config.yaml
n_layer: 9
d_model: 128
n_head: 2
n_kv_head: 2
head_dim: 64
d_mlp: 256
vocab_size: 8192
activation: "swiglu"
norm: "rmsnorm"
norm_place: "pre"
norm_eps: 1e-05
positions: "rope"
rope_base: 32500.0
rope_fraction: 1.0
qk_norm: false
attn_scale: 0.125
bias: "none"
tie_embeddings: true
parallel_block: false
init: "normal"
init_std_qkv: 0.0436
init_std_o: 0.0
init_std_up: 0.0436
init_std_down: 0.0
optimizer: "muon_variant"
lr: 0.00656
beta1: 0.95
weight_decay: 0.028
lr_head: 0.00453
grad_clip: 2.0
warmup_steps: 200
schedule: "cos"
final_lr_fraction: 0.1
batch_tokens: 16384
seq_len: 1024
doc_mask: true
train_tokens: 130300000
steps: 7953
dataset: "wikipedia_en"
Each number is 128 + 32 x the weight over its row's rms, rounded and kept within 0 to 255. Layers, rows and columns count from 0. Numbers have three digits each. The size before them is the row's rms in percent of the matrix's.

# layer 6 attention output, 128x128, rms 0.105, rows 0-108, columns 0-127
091:140094111083203158121112143177129104134124079078161125101078098131107109095152114133021103122162137190127095096167199194054092116134146075119109116138146088152136166121100117127158144144166130123154109145167134095106152156106093164148093104152114124116111172097143060160153098132161119112145142148159168067148173130165153114135145156091134124121130137110131197125146143163121033106098
106:134139142100156139149089126148136120102066210201182162087122093056147131136119169101139134127207067097074126125084114076137166106120088151087083113092122068098140130185068149114122163115128151115154137114111153105144146119160142129103073101079121123142119112060132112089154129102181065132089182102107059128111137113100111166110101061162112096098118154087107132139120124131137143142119
121:218140044213079192155119117158114073159148132188153158176124061114129132106171144118077118078120141155099113130124093130169151126111255145154103095121087140104096102149118097162116099126093162124168117156174122142133127080114131130132146129112118174103157168127147117123145083179128122140149137138135134157128168118138104105119102190083112072154115146145133168133108107080097127133136
084:114130092158160103143123069121080145081158157139101154136115109142096123143089079126111109114116133122140137154075104132113114106117139187138107164162159141117095125189084129132127145184105093106104084145177130126162126090131082147102137174144084135117114063125098168086138132139192129210139126162089130131128141126135211052110152176093127101212164121237130077162129161125137113117156
108:099117088139039090159062100101134146130163113152182135139141194142137169151125110176167132176153119130162197143136123036200162129061154141172168151138128141127157188099082145104103131107175119131133160156115181121120119201157086140149125171128095146079109123136108151151129140069137161133119173114180114092100151150123135080141178159111157123127193156094119126133148096101117136140128
093:145097133112147159125128181193150151156075156086149118071111119049125168161179153172165153124073095137085105178111138143085131088132160156088101084148073128127116086171158179129113138188104166131134093116147124122078156161110103145083149145154113141086169136131198075119131099099138106138191173116094071163127101149092144092189128197130124150129149161121171117131092115123137154165157
093:144055129121156195124063075187147105191109056129152123127143131090149143086126125108120085115120167068052126158128090066065172074114104108139143141100159074111185107172143133123124098097157170118134158147100083142153184163128094110142086136191161163095078141099088101101142125105127120139106157084134159148177140146089139161130109149142148117147120114150180130103111157132180157118129
107:095142085145069128040146099073216121124148115169161133121160161174147186202111116161116120099120165149103114099154086136143094084139139103198118157137054145114162108141087130117061137132136118103132101129072158108180112089152119142130165129138116114139103183142152079225102130145119127180124093164140138128144092126188108149111139094181144150105131117123182101098152166116133136114142
084:125093146124089109130123183089080100121091141062172105092112154203119126129114123084081082185125201066087120131114083111092145092161096167103157183096186082124128169197076105116165105084096101110118132085112086148117117053137137096137114117141141138094151107193151142103145122162106093109095120114150133117165155134142139081126136193059130105107144117155105114092144086134133115105093
106:136171135076180124130155109094117123155131092151117149118134071159079077105102159152194155123152138114172165072079143109185104099149123116150189149152135121065137148149157096151132158110155213107109154159211117120102169164161127116133162156138149133147146097081154129179117175103144154100094090114115160148142131161163159119069102119111156072153174136158048123063148122122166149090114
101:097140172102134070098144153100061132113077149113189159179086131197129188103136138135125090132145166073093160108109089106147198118177173175125151100113157125151131171138122085121117098117177047178143121154137090128164129121082165137147133161109109144143127133115146154126165125091115080109143092144143109123180110135126069181177053132118134068138175081177130153102099149126126109084126
096:099120125137104108069123105100076076079113127132111115106144091119127090125133142057114197089107162129128165136103159064117094137245058041120116154151062128037123103133165097092111131157151085138110108127100184167153167118109128120174116144148144131143118106112117123123186141124173137118105175071094103168112094127112125141097110125101120134102134090130106155119085081136121087118105
112:106175086183146163173169119169129151078131101158084085142146129104144136153138128140090152125041161094133138165171147180106185127112110173190118145156126086147159121124139134082089148135054186183135181183123126158158132116089127079111156146140140130106133119147175117173085086126135144103115131159127107108186099196139162129115123101131110131200154076166090101126077150144183145123171
104:144120090091096179209101127181062119135137122148126168178077061174058094157078148136014165124208124196115124133110099150160125097098159157134138140122141052087190146135133135129135115136104136125148145116096108072127129126091066111162152129094115134143162149160119111091138109158144099142121171116129087108184134085139130122135123152157126078116123181139102146131101128090125136136129
105:137095094127137174087101107095145099146106079118156147107208129050068058151151135163061171094095148142167162120086143190099082128129103208103099090110120143128109132085137193106094138134139154148173121165141109153142121115117097136089187109112079124171108124084111116111109117134119111051150134096152157129145113160068107146175175094191115129098129153109165123112085136121107124166100
100:109149177091128149083083169151143136155146115100161117072134114081071159181157131141192112102060133115109128098129151123099154033169219184054107160131113110082135164183097176099107171145065158137131145116110136108143140087148114102111108128112132138134187125145109104103134125150179114130131122118134155160126183101142119118137144132053132102156088120117093071122196113128124125094088
102:108077159092140125111063135145224120170100078108169082180142158090139180086208111139161056076154135183114143143130168173127107138191155154117127087097149145085191173081111125086161133099151133112142115122152102158130155109163165156136077142114158163128162135148150139161088112180125146149118109118135129121096138158115141071130195112128096098125094138156154179111147149134075143151106
092:117126139132118109084130150048146087170103111169095154141112114117165159164079129141134143109116144103165098163174079132124047153077118086113135131136119138173084099034085091125158114163158068137099112092129184143107137164157112117116046131109157076113114128133121115109120100108136169174153137127141139120111164138164084113087143174138130146120143198154103084118023105137071129156144
097:132139136051103124172086057131089155123140085103181165133091097188107103119128083116102108111212132120047074167193134078106108103098199102120090150160182181121166129130109140144162096157115094091125185145157130103168151106134141133158165123138132132129102112152155121155093143118116135103134126184109140090130103104083186169160099147122147134092111070161140161097160163114134150153178
101:160131147081168119132142202117159078123098097131151101119123138128135158129126118081129131176112155109063190131163106160151130138183109154137116132156029139128092159244124148112053152131126141201123126120151146102139098127140158162133068148121151156147131092155102107119127191093111177120156107131150140139103160089138165070124113172170135109138127181161084140135153179203143138131112
115:193128073075166200153169056143092127133107082186136205115118126100093110172111060135172212132188175163105119156149087080152112152113169115132162137169128154159089160147169153181122119209172160125144155124144116139117135121116123090100109137151150124091103134110102123178149152168094179140139113109112156140095187140155119169152124133138137106086125123114166137175135123108125100116091
093:179109133176090103150133140112091127086173076193162185126090183108147183108162128142123148123074126139067100095136102084133143172079094135147134134104085058093194129117112152131128133112075177080099129128190147156094128133111124094180145149166099106170145137102152117103141103139132109120065144179064100185152094143165059136108178134169105106129113114115117169144144128154120089145084
085:072124079089139182116097108131097086071108140143089147146081122098132150166100163119074084125107193151167137149129158094112163058136065166132140110146193099134146105205117067132175126118180143127044129144103069136123138109161173139127123136102089107164105087131171146092120051136132114131165093152174088106131105174159131180175155118127145113108065127130139158117127139155158129124127
096:110193163134116103063135142135134148066094090183116054138165119111156141131131139149108110200131098169109127105160141147121050166094182164175069115189195132130111142095164084128120189126089094119163100125104152146165112111158145165107164113165142192150079092146114146192138123103165043160130108152136146150091142117093135111158108156139156051105144138106128117116129128112138114148127
091:151112161110174146131071110148110123164082108085090059159143124210130118187173115086099120106204099137143106089116104200167145142116134111145101128157136166140098150210052096104108146097084116151124172121096141115142047124126119146168143119141104140100118151139113135074143122151093139117099078175120140167147101115125133097160136079156101115160146110073142069073134059134119110127162
097:139177117098133160140140110206135146161094093095105092159160086164145120121092110063178133094145119134161123063165180159170160124136151095167085152161215173143101132078164127159118156146168086100107103139132121115097159147126107114085077118107123125149160057144169064107115160153122112179180165184108125112150173172132145136135073160092137126178123111102183083164119132099150132146143
100:063103104103111131099140174104113098113116112137093124121060132156029141175170143104180104116106098134186171155086114133138109102117086100153125170171112114102078109110147179146151172171105145170128125101099096179144114140130156103120106145155160134139200183152134102121138058152147084070160143141184163085111133147164137170158118133114148142213094120131198117145126165160108166143136
095:148165138109151152107137091115152155179080104118159109143159147160131112179098101114177117123119139097111139154148097143084170090070194159170079160153112176167070150123135139080118146159125072134168138143099084114130147129104123104189155114141135091135121140062187171169120105070111138080127140089129083152150141132030166120106084165169092155142158115082146127090082133084094185120158
107:068112100123150089133092099122083091174154124166099080215172148107150095119190125158121078112132157156144153177105169117175156136124125134159101191101146072099192136117087155131123151132109149119139116099067093160041138206112104191137132097138090169121202136137152184130120106110117138123100133092108095093158130177143143163107140115104136126164130122091131114125137177101144064144113
090:221129117173157104124094095109122144071110135130102159146185115125140121117196188105087136196159117113118123172078103068121106136114082097118154197161169121111087111139177102128146141087098111093100116116145161150056153160171059153102149132143125151158122114136102159086124105149139152131142094125144180134176101111201115146111167139149116178164106129128190084141126174195134107145107
090:178084098078116062132061101088083119138150105116141104093111151104178137126104165175086091147130144087093142213128112092090137126158127114123100142109116097171126111077081157152122108161146116225181111153090129144181102080147107071135087129089098074087099138129129086104135110097127135163122135102092112107095088145122108077115120180099089069175128129124080138136080173154116105121138
105:025121120103109108147118165081163117143172186133176051082148068168084153136074094112129101122090126141144057077102147150101154052102156123136146082142157135089078048092156096174162176113147148067109121106133138146155178104133121102121092114112123122102119120156184135112132108142121189112134135142164116129096111154108095107127084132096144143157136079146139163073140124105157112123100
106:098071133177139139111168061072117150131161137128123109097087176143143139118152073122070145112103113141124125111150077109065090156111053124078127152125087108143186088070134161168083096179129144165069143163119056112160132134086126148095134114176057153200135100102136092167142134113162136145154175136118135166120123174159156156112104134144113145123153137150176159129126073142152093159182
101:099183043124178136107151121171088134109162119082208163132121142129111223129092145094136134097104152117132105104170148110132138130197078120148159127161083171094178129106163094110126081204159173176160130190153139109152116078171122130123084097132131129129133171108062097107160134183129136141131144065078114086145090104098148168164091157119124119102120152168136151127112108148122116109125
092:113154150197122096109108124110099094094133187191137109098128126129113108091155059183161059166154156088070084094118113150120125124137135086116068106070168102137132112115185113082137136076114146145156145146168081107152163070170129136100117164137074089123125095113147138100153130145148104076139089132151174103159119082091171093190181176136096072123146146143097161098156121119094129098171
106:161124111158117117100050086144076142171122101133100099112090102123139107084174134152145158095114110188146146191146195120172160126123116053144055180080099090106089076197134091132089112141151192106115112140129118054111148106176139170117164176131123126122113155118174118166144162100101125101135132112102135141153078115113113169137151100196158171127166121125166132160115123109194114136099
095:108062187174122124129102107108124132142180097145131172140177126208160134082131094139127153118099158115112173117083149130140137157080128098117118171090082083082175157064145165105105141063128126133113170096170138173144104146125138154129142131113165134118176120156120136165137092180108203173154096169142177111071104172101072073124135173151085139151170127124187092086095116132142122156091
103:154117135126078148087087126145131138133110124088158104135136070147130124127099102090057096089175144110126077132095189129137122108142117066157047114155104150117089119161076104000114113158187161161130117120143094122098149122090144090119126142199140113160116098164119141115123161103139122140095188143134135149182160088124187118108135100088189163097164113169135182128113137092147082115143
097:127155159108114100129162095109057138087087101075109139147089196160124138103169113152101090115167083141115187139136133134136108102117111106148126114099116167182148143124116204171114096089107118047185114141169099063168139120108147123140126128210068119150102140093117155107129156150168141096124181156109127100144110126090125155116167047130080088095161110072172106126111100098062142141127
112:144080071154175097153184139119090148118086137066183094106165099123149127068047111106131198175097121154187135062113091109146138147145156188097191076119140109090142177075142127173080154142154130093091136131079115126136134132132106097100111116163179185128098110122174140072132141108067130109190132149121176136135136128102127127127146066140125142118129139117151152136151141128197140146141
102:165103102107178083139159153122051170100117087115132071101097148117125087149120119153152146107107110121157170120154155148154108135203146142117083130089182152113143137114063112111179197119105185107116124061097150113110113101123118165085143125060146209136141127128135120129087074070086077174150145098138075159144140102150135104175201116068157118109139077145119099100134125097124121126098
085:108170109138116090141110122066119156109092168072159099083133122166129150155111139138104107167128108119173133118091120097093124111078120093094138203097072142121136085151167147130140195116100099133141126124171080158152153129079141151149133120162124185191090082104118083142049141109130125145082098180136166162144176080130173082136137065152091069101125137085138142092090083157151069124172
106:120095122140139128179178105115169106140135066107077108148161136142111114172101127156104152139174196135108156123070152200106129169058052124153108204165107137155145194089081146110138075070124129146134159106107165161104083200112132143143137138113123127099123162111180112175139132109105160040119117100174086154138115148150134138151079165066112136190125113139128162139130121124135149121118
103:103121120126154071181160155108087070091142141123173107132104068094110129131131131105123132157180102132185162129096165199143139171046152155095112137103178132111113204057090126101186144084142156148097107141080139158157127139161159128107128131111106119203091111124116092116073111166113094162099075146156152201112175150083146125155126098117131134158119140136097135115148206106151106114150
098:164049049157201106049139105134111099078083135102165140175164107071124139132141151147119101024145182123164145132089224162105106141113099106184175106150125175157109133125144131086137109134135114120128134125179154125150142104117143080128088128157108164110099092129123125159107139117090116104128108128119133155112097101143118077065096094142094137185059130147130123141133127167089144149119
098:125126162082138149078111158118200049101120141137126189101209081113150099105146176159125188176140157137096144163087108083123143158124170150179224123134116136120113155159195131179174094131149139124117162153126106148067131118163129115132168136133162171158131171111148136133093105103063105085176126154134116117176137137132123168153108115165112170085129077130181128105136090083161106125122
103:147183093139087117185097122130100073106097122114149129173165125081104140149102065088151195151031160067094144159132122109158131156171083094126110046146150103162112164149115092085103084105169129149112084131151164128119162153142152057130138125107104115114151073124129161128133159155138146109138161135104146121173131113129131116133165204144155104186119197162186092164124150113126093131099
086:134139162142193133080164153201134105122122152102064104121166172153193157117144139127158098056123139155111126116134134142127133100136116125136125084079115140112159131131127174074138147139097111155146122143107071108115105103208150086133154126135125045091091137102158089116203189168138090052099105142157075123160091096132093132139106162144104130124131109163125135139158201097093195113081
113:037137166068101168183105167057162110134095071164125166133108119111113067129143080134114109165118109140131116195148110120179036136133119107088063115123175118108105130079113101154109136174100077157144140121128141158176104128168150124167071090112102161103125115107100112125108111177111106105143112120146153131190176096142170129180117163100148116133140158141141120161191130120167172152168
101:072134151107140141102124109075146150151116123160190117152135160168095151121070152163109065138153135097129105113099149127118120066115120094186093207170086120158122151120080144110117111112197089117111135105131098148115078166132128136137098077129108165092121200144158125128171201082144118096142089098191110138118220151173119088140175173132106159109119082081102158119111147085145113116170
104:051161027079130129110138178110077135123156117120179141147111131120153199180112099161175110161135107105092108179203149124109116122148228143174142161147153194146160103127138128100188175191116172146148174138098082109104122157135127133154121133170072099146137161121133143091097094141187138121162124142171119100092137174076135150170118126113113130133126130085145128150135144132104107113132
105:073181212087167098179154140113051108090189157175070163139099115150143094082170113091172107087186089128098154155109118166158159135178131152127161043080127105085146145061127156130144113102161156125160116158148081126117141144114105137184140149133107145117136090127155095092142121145144138123050138109144116110121135140120134113104166138138110125099061119125057116120105089124134135072149
096:119176100115110193150085156171162100183081088123155133115100172134117154183171178096123103061084109080130180089123134187104157111096107057086090096165120119174115140140156151052144112146169095115113115114155105130130111088090086118153066114132069159098184100141108130161123098122124114121096107170096160101128103107125089164152117098142139125109160131182157149102108109124041144100150
108:148121129149094126161151155147118123162122043132113107123161161200195150068169154092138167174050115155114135148117154067226130145118095091123127214100116143098174155134170115140112106130106106114133138144102138138109063117099131158098133107106113119137125119166165088118070072130086117127173136124162171128153161170141117148101101123128155124095157172112128088059112076139092118125186
103:182180189108088157134157154124087081025099076109080168177112101157133099155126103171129086181160123157148151141106225133121155153125177129109097146137152161161087128121167150118157091075155119125111108170152125119145124120181120144148101118125147101076125137104115079128160103143107113084189192156153087192120118160091139164136148140109125106123186117144138112171187145100129159132125
100:052097097136116140156095118125117142117139178139095157124079226093077107174119180093134125124147104146160126118103090107102133079106099162129118140134122061099109145175116181162106129104126180122172076192169065141141142118141122137137108160180135187122147157145150149126129195199175157152148133123095120127086107112083117130157128158109077150206150183101160095119097095094140123150130
122:111137152110048102126116168109132111125197131096154078077103077138106113152110193160078187206126089140124148109081168149240166152077136127120120066071080134103064070175147126188105133110121216135140157152136146131128165117138169139122184118122130128141140095144143149142182132115157121110113104145136125154108143098137121122110135113144126134131075118123148172102070148125138119122135
102:138105123165096168120087178154153146094111123092105159108147110181168127199173147091202112132099086096222208102115110130139142078123187083140131179193138148149119158159164123120138152098092122074141129157134156124082118139139138124065170145191070102127134152116129159156151145139142173115089111120085109113077133149117152139137097203095112148093141133118111095081171162103145131128157
101:124094087130153141127171096106115130105108149055096123152080148226169169122119166127095141191134094099114169123084132137073222155105128158069153097143149145168103132104118172136111117091161128168150133139120101153106165095084140109213158127158076165076152145159104101140166130068131129132152185105148101117169100131145124087100095139141139116145119144139081173151123104167156158173173
104:172129120092057143112130173161129137129118102036128143141124129160138142104145109142082177146110104175154127102065176114081163111133083084072180108052096165152151127117192121104112083168143165151103152113088136115105204155093121102163118167117106165143142134070141167151078177132118089164098062097082095129118078129110149091144187141159126134117114152095092122112158111141161108140144
083:073095158091193129100111091119118128124115043153113089144143102095095139101104123179168085108136163138125154147201117142141127100108182140196139143177140140174114061124075123121119151119137116136122113162147130117159154139133223122155165099138132090080099175092160117164135130109186111128179115072097108159123096156099165154125109131104126117161198100122073100053122114169137099082141
105:193177098112101104165205108122148121131047138139117103149153165098110187164161122167086144147120133087054100110147096151123094145135152130165140113089091206162092177125085128121063163112082153072190121100116178111134138115160081053060113142104117145128108093090120117117145141108125178134093135124128108094168160155170127175098176068152134140118107143150130149118117128114113108115091
088:152165095150158119200030136148106125158090143091154180141118103079139132119142161074208126156101101109134158168129123151134205113152149101113092088143160123112023085165161095093142120097074117115109118119094114114127164101136119124134151151147120154130081133144110112151103144164131143160122114145085089138137093121076109190121149059133114124196091145141108155101156105091052102129143
110:156182098149078118139159137157066195090099139135092135162123111186111125067145106092099131104115127180137068136108097045088129074180135102112048139116139137076141151099140130107093069140104145145124141158069106159141144108165166100090120173128149177177145147150104133148148086070141123167138164139155114105068120099159113124132115113139122097101140064076127136133052102154102153154111
098:130084109168152116175177129079107112140105152132168209136101143135132148089097112122153057096142147134116038148145120131115142188097115123123073083113058101139113116092133146111124152159116143138158083108097130092098162183065106138150066057085096132057170133131118073162189119167148087123135138094129169126156151133138084133141128183089124098092139125161140142131070156099088125112103
114:110133124134090069132116105110104140140075112139121084124098144144091134098120187169125189099136070124067107098103091091063107088071116150148190037067109159121146171123203087103173112160132140099134126142183119150116136072109147060134141152114168140061181115111185159117151102115124128113151107083090121135104131139061150127125122091060107113128159108132103135135111097136111132140090
102:135164121058144156109098132127104160062112123116157092110042138161078128159081144140137166103175046149134134089148188157140134113174096152118123179148116124126148167192091126105117194150194133096089132059114154132102113118085127122074123133113129122098135077115160156174056109105121141160152165141113096162118124147153126109098199141081123088196134120124094100117079122123163116147133
113:164130130092064171135096108098119097152153121109159186120150138179204150176139128167126134130118111178170149120120141134119086157200207135072114100120080138161100131086071175153047097155194133138085090121154146127103092134137154113131127132112124149169099108123127131064122159137122191130106107136041106131156104149126103166150123114141161135169162090143085169112154115152073133089083
087:176138074110085179151116159169166169165104145102107129198132139151115156090129101147195107133130113145175172132082090159127105092066202131177102130131163159088137139134154143157163129131107152147144100118141167036097116153108123141180128129126125070087149137092152109146145122152109105208126117119128100137096156136168150146118174165097212164152180138114106123143118155145165171116052
101:096191096139119163112135143176121128087102165162039211214117141132157201208127139125106157077089097133179075166068102140134228136118135106127113135154108094144119114112160151083162108114128085156136095161185093181114129107163127106130098135123120107164149094142126144099108176125120128123121152132104149108156140116137167121155103129108089129131092158055139169117107155143095117121104
112:161117153185085126071136102045077076083106174157111155108138083157139115148112108074149142126097204098104178143119078103113085106174153130128148178136070141174079085154103071109158092076080086147121167068147149119162163149091072093086144153126107137045163129134133154166100131088096133136172151135105142098132112104133135159090124126111143130109151139105135135119099132157172138121096
102:163099175093136125139212159135126136104128111067098080112109105136151152140120042107042137142142125142110126100128156118081080121134102054131129162178133200160099152200133176101089145095124192082153159101124074178167110143112132120111094144107176111089160132112076068137113075152121124140139117141123114062110110142090149121123117115094120127129164126181084127175081101114154139129151
082:093140148104102139222095058173131108064081150152099134149117128150134088123119115113089097185138133131116113167120124078087122170149093128163087125089198107142137120137148109146162134100143116107129119129129153149136161081218111148107086113104193205092141098131081199170092107112173162140171106148150156146108138179139177109096138125058131142139115149193086115111153098117156151128134
092:108116111195185138188149047159167119153141137146111133124123112117177167164089123075151093151146113113143125119123085135110195194087059162157157181100134109120100079246094141159114136101144127148097100155097125146116112091111164118122145069121126123094134149128125103140111101133184131116103105078110121128122126093102150064152056095177114106141124094108117118103070167134112103118082
108:101064102156182148147113101155119081091108191180136091166125125148128127134108191115143138096159126091195205106115099193146164120066097118101175126189150131140084072103113143100157129141141126144129105107090122131060135118169095150095160149109123088196112089096071124147127086192109153167149119153127128118206134097145108134163119107140165194149130124158115112113127130079127111098173
111:101107132059118099120078170083117110169099138073105130161110151179096142182091154156155122078076118104135107194143161136116172134160096146117152146031090112128150115184115074139179094098139142113124100113083115127114124194087118172090126076129182158174115112160116140098088138127088160173104138091120166126170163111111167149121129141075166164101130146161119108173132105192162099134166
085:115124125102144106086097117089167071073107127191131148153147156076104113155136101141153159125170139168142188093144144137093100071137094152141128114128160140120143140067160156062136128085122084077170149136180072147182057103055126153146114108190101167128113091113112123120125135157099166157112147031112115101092158133060104143140138162129129205149117145117169117151128122083114146096117
107:082126101124139163132053136168145131163071152119112095139155093160151117056132110119081076104153106115104074161093139113135135122161060097148114117079231152085115160181143116123135101216155090147116138127105157105155132161085082112111125139104159128114172114119106151139146103153083131098096100087165149138115140161128061092049132129174105080139166170102145086114140127111101133131080
093:129077114154150139083142150170103079102090114151121097136072126169108077099149129149097128081190066165065079125087134126195074148107047131140103158139080111118161189103123047133097136161105103121136062128103139119096095062096127125190108113185131139128155121178158120133112131146150110122152115158172150125145079082115158079113120140138108099146081175164161136138152160132090132144126
097:130109133131142085102137058048120145034104159129169173130046186081130126134139063087118118149113118130101111143127164124100171195107068069091106104190152122138067106112152127111194114149120159144114122125143142107138133143143096134160156158176141132118090069089164086129129100169127177153135146156062129110134101148170178081109149152147164163163098100131126119131124159152151121162148
087:171151142056136094117144131131171132161183159171131158108112159158205145141047155104164085076091202158087071122175064088103110159194099156152125175071105119088154096138126116143146151159172179104081150102077111124070132168135133106112161154066120099200153098147148131131141113085123137087119130091145133134139155129149173158117133110132096148122106092137120119106144138146124156093142
080:078109171090081141075148134108150071121111112129147095099136061154089183152134130087084122138086101126090130135115130067142194109162110157132132058146096147098086086089138144119046130167142164146145133155205092178182160092118164171156127130168073133049189129144050111122144136174100142123092168105140159119122104132103151151137110145096119157142090157113136139119143128153135110107095
102:162134136068134087091129140106131178113060133169153078116177107109119173117067113146163187072148066059074180122095141102097141144087178164151111139177137164105055158157116139046123149109146121123157101164186129153132164140124131127201145120121137115125178116153162102096132097096136139169124101085125120061143181114105138114164199121162081156117113123117137124118141119107126138149157
099:087098147107172129112136135095122112150168080121106156053137115113155131122116058114119074178167209137116125151091122082100152186135116163112150172129114137073102070131122185143120193140132196144160080114166162130185159137129088162133111123112160129117147133169139137114150124157109106129135179074158137089107141080107086099146123121116078126077190166152105111123164145048075168123095
089:138129126106130155079173150160072112097110086111122144211163123188111115100119114152170129136096188179169117088157137113162145084221125194183189135128137143148167157178127068136141124089127119125101088110176116161140176123096142110139193128120158134122154140133170104113141141133082173129102122151216129152115084097104080155116153092145086118133093145082107132085114135166165144149165
113:134110055127183082049124094114042132157113137152176137106076124209111188147138166164157139056138104141174147136124145139182181159109168133146157126146096171078105097162071165175083176153141116157116094115141110109152147120138122170101114211083142161108139129155096122154127098137100136119157135148141145120176162140126181107103179122123162154152107138124175137099097125094139118166142
101:140135135118110103125135134137107096130191181088145142161149123077128167114077063085094064094206147159123058070068104138116177118162125078122125094130192167076126129153089171135111160161196150075142145148151161150133131113180148172103142143146121122147177076115071085094117154112136160152089081114123091175132083113102092129093089142116134104134103071112133128115131118105114119080099
099:115125099171092167145157124154120187146158104104132048089125088172095193081122060098120112188127163134143108096141102122101188069077142138150151186114162190090141121145159080127072189115063103136147108167076088159132107113126089111139095107097090115134123090105150138097131082163127165116117176129146102118117158100086102123084096093095120170149128173106064132134157132169107131116139
099:116136105132107057136103128087138108159122118115170100083199155086122105095150078109116179120071101115153125137134153116170091187111119025099062102099151150092071148020114070102121064158138138150134167138127133133113112180138139130156104129100105155107149169090130104172143127082118089106089117160085136115101164106107148104140155122148183160128156160126129135117075075132101127095152
116:114186099155083047155110098139117161103164096163153162172182143141107188092093075088174123138105138094129152107108173120173198145119095163112061112171104086058110158113110139061115113118170144157186145157146119180113158110167098139095136062106189133095122117103179118131164159117147087092131168129122114137112100108110160154141108106129148119122109155115102144167166165130141198128150
103:104170086100103150122154154153172123110131143148087071179121164086121133153125146160119162137150129103089078124164144117156079174090091100176156126102074145181119148103067096116131106123110114084092168180139134124135144215143142131199106117160125144136096147086084084142112146087144069164169180119109128115086142103158136110112105211129177191094122156134123117210146135142129068124129
088:100132191060143182184162136140232129150072154137065151132099107131097141154159196134051079093170100101124120080145090151075094113126147157140165082135123089154110172136124136145079102094183124131159113098120123102098147083108098138062096067107171092111125155105075162132116113115112109145167112140136113084131143121190164123113093131178135120154124122114108126129155109079136143103127
090:151149064138112125116096174067123075086080199104157193119132078120110065108168133128119112155096137157178068088091102104132101127111134116107134117108115179055101169088143093102119120172067111072132119128123172173113108133122165116128095150082162046144112130125162133112103134079156154089161086173162106116121112128177169138089159116150113124121139117141126140114176198159128127178095
106:189101185116103151096097077091150141167077065159156058103104119174066139153058116094132129083150085115120191128158177116152136102162117086162130138130130096138132120111125066109168096112181149124141127081161117159161111155112044166142195092125144086140137144135148091099146135145124116107159138157111195130154127156175156134070130153157092136151088152150095110158097150175089139098124
109:164132062109163109131108131135143135156163140073143079138154216134184114158066119130113128109198121194134139128131117117152106142135114109156177141091132167142157142138079102137139132121111091119159168202116129151166109158125171095177142123125156107112113153087105151107114144187107099129120043175134069120160102113136092111127132156111105136119110098172106234163149103088070155083080
095:194127170131120149119072153168133116139095165155122124132119205074221131152176152165135114142093090132090159114111141116174117158139066162142056098132084110134134160158052162087091116097108122072097076157130113182093107146129138145121150122119191163109159095119138103068145107155121123169128065163111139169148087131105161149101136180124143130165161122150105162118122192128160152169117
087:156122140168093057169128124101152087060156146141125074120057125128137147136170104130137126115147138122118128081121143139126064075120051088130128088129084130101150132145122168152169112081068153125111173118152159075097162096141115097165096145114188112144158056110130082151155142104196176095116127141113107132166139115170121074123136139153117124110069077101058113123099127173063163152096
089:195089148107124114109149113126145115133149141074101186114151207131131131129168140123169084185107148153160147145138122104153074096088193099086175163064174095131144144127174121162164081034139102075093184159185082076135148114134122138098096142113161151133121092084174116125095191145127126151146112132137119105126149181136156126126177200099103092155140109106119118113148154107119153092157
096:074167119147153079167156116142137213190133092166040121169164105162091118131057107160143130101111095129156122128145120174114188102104163132140102122119134111128169162092151116073161119073153181132132129145081106100138132128150136139147133078132145154156051140189123120147167114156115111094120078067051103115122142136138173106124128172101087147126160079099139112126121155095197133171140
096:150064131089084113119112080124129133083161093103184105143181133104129158090139127098099102225163151102108143121111118068077161118120109144178086092149146057164148219155122083081142093129139114153186132143117117127134110084074163138129148138115164122128107108111109094108169089202153096148106113138121134147114142111104100106154115166129143114144058113181210107151150153094091108113112
100:136158153112158155117120150083163148101137117109151122145090146089138127147153107125245050139138120174147137199091126150101118124186151099037080174131211164071147140163104194152171173121090107147137131123154133138139115125137106145158140138193140110182114113116181138119133138114188111136125172152113120113125195141117106094122098089142108082151058124096118106140138093103104105140127
099:135090128132139087135132137088151093104214099179066146194127073177174132190053156122041144078131182113083134155125182168074157152152180170168098174119109116065109130148084131121130106062160183129083140138149118145142116137100088132087156124119138080172130089168115121151157131125134097152182143072115133127139123153116139119106142130156114125131130117104133091128080116092125160137115
093:149167096187134136206114175188222165144112172103139143143155127121150139167092116103151186113098135142119122098171133190170152204133101109148094091117141113103148106061119068108138117127147123102122080124151092128160113142125126115142102123159081092118153124133127107054106118125112157121134135147187155129166116110186156023117129141151100163123103160106150160162134183152086160147085
097:113158055065118154133129104157170120140126117175165208122140148078181117101161144151115137152140130174160110118107149100136110123097133071177170150162147122058169099104192187131138165189130124058096139131106092148130097121155116115163124170134099063133085082104144131117082121131092205099117068122132107145123112188102111131110111138144131113176124148152155090151162179167121096166174
100:186118149151158123114135084146102110160117213146069132106172101132105089095105134130226170090149121119148061130158141100090111106134117123080128193035119158121093070117095129111114131118150136084170158147158114171114144116148130159091085134069156182098158132050071132076111177125148149094127123113126134080157124167125110103131168139105130146142133114077100102112118088084111141155117
100:146081102102146111198122089092168169217140108095080134123123170115053065144102119156133150127169093120131158159146113132073125135117088125102122144073126080164025094142091104132138073140118169138109181124099085150136127149102090145078125126091185134083155154140099150152128110130126147103139118145113079173134139100064147143125058157113124150099160086169146111149128114174108157128080
109:128122134102128108072135103129074127107031139150111135097158126073115122092111087153089155146117097085106139142103086081063208097123147198161128159158112093125064136120124209106095090178147159144097111180096076211115143078144178127132144168152130098074115088112156149121088108115149113174110147146109130102114140140128139107168143144143133149152123124098073111135157154115161088094081
092:154185152104140177128129102171107123104167108165163175118151110120105124166147217161102172111139097245108152098136176162180163118142078132159142132105116132114189199127161136126148096095170141135125126125119186151112166071142132120117114119150170187135119131101058130114144217128130154106088090141129171102137124140154166141127139103061130135088156121130105101136147135139068166144150
093:140096082126128098119093169124136040081115144086082175153120144168145159138157188175128109157119099141141138164095164147158157183097191084165163129102206090147155142128170075147174086136104113131123124083143126061159128121096161091187164157185121092107148184154153094119109087111073115085110068095165130132122185133113115107162112120159103116146095101092127136142143148114136155077131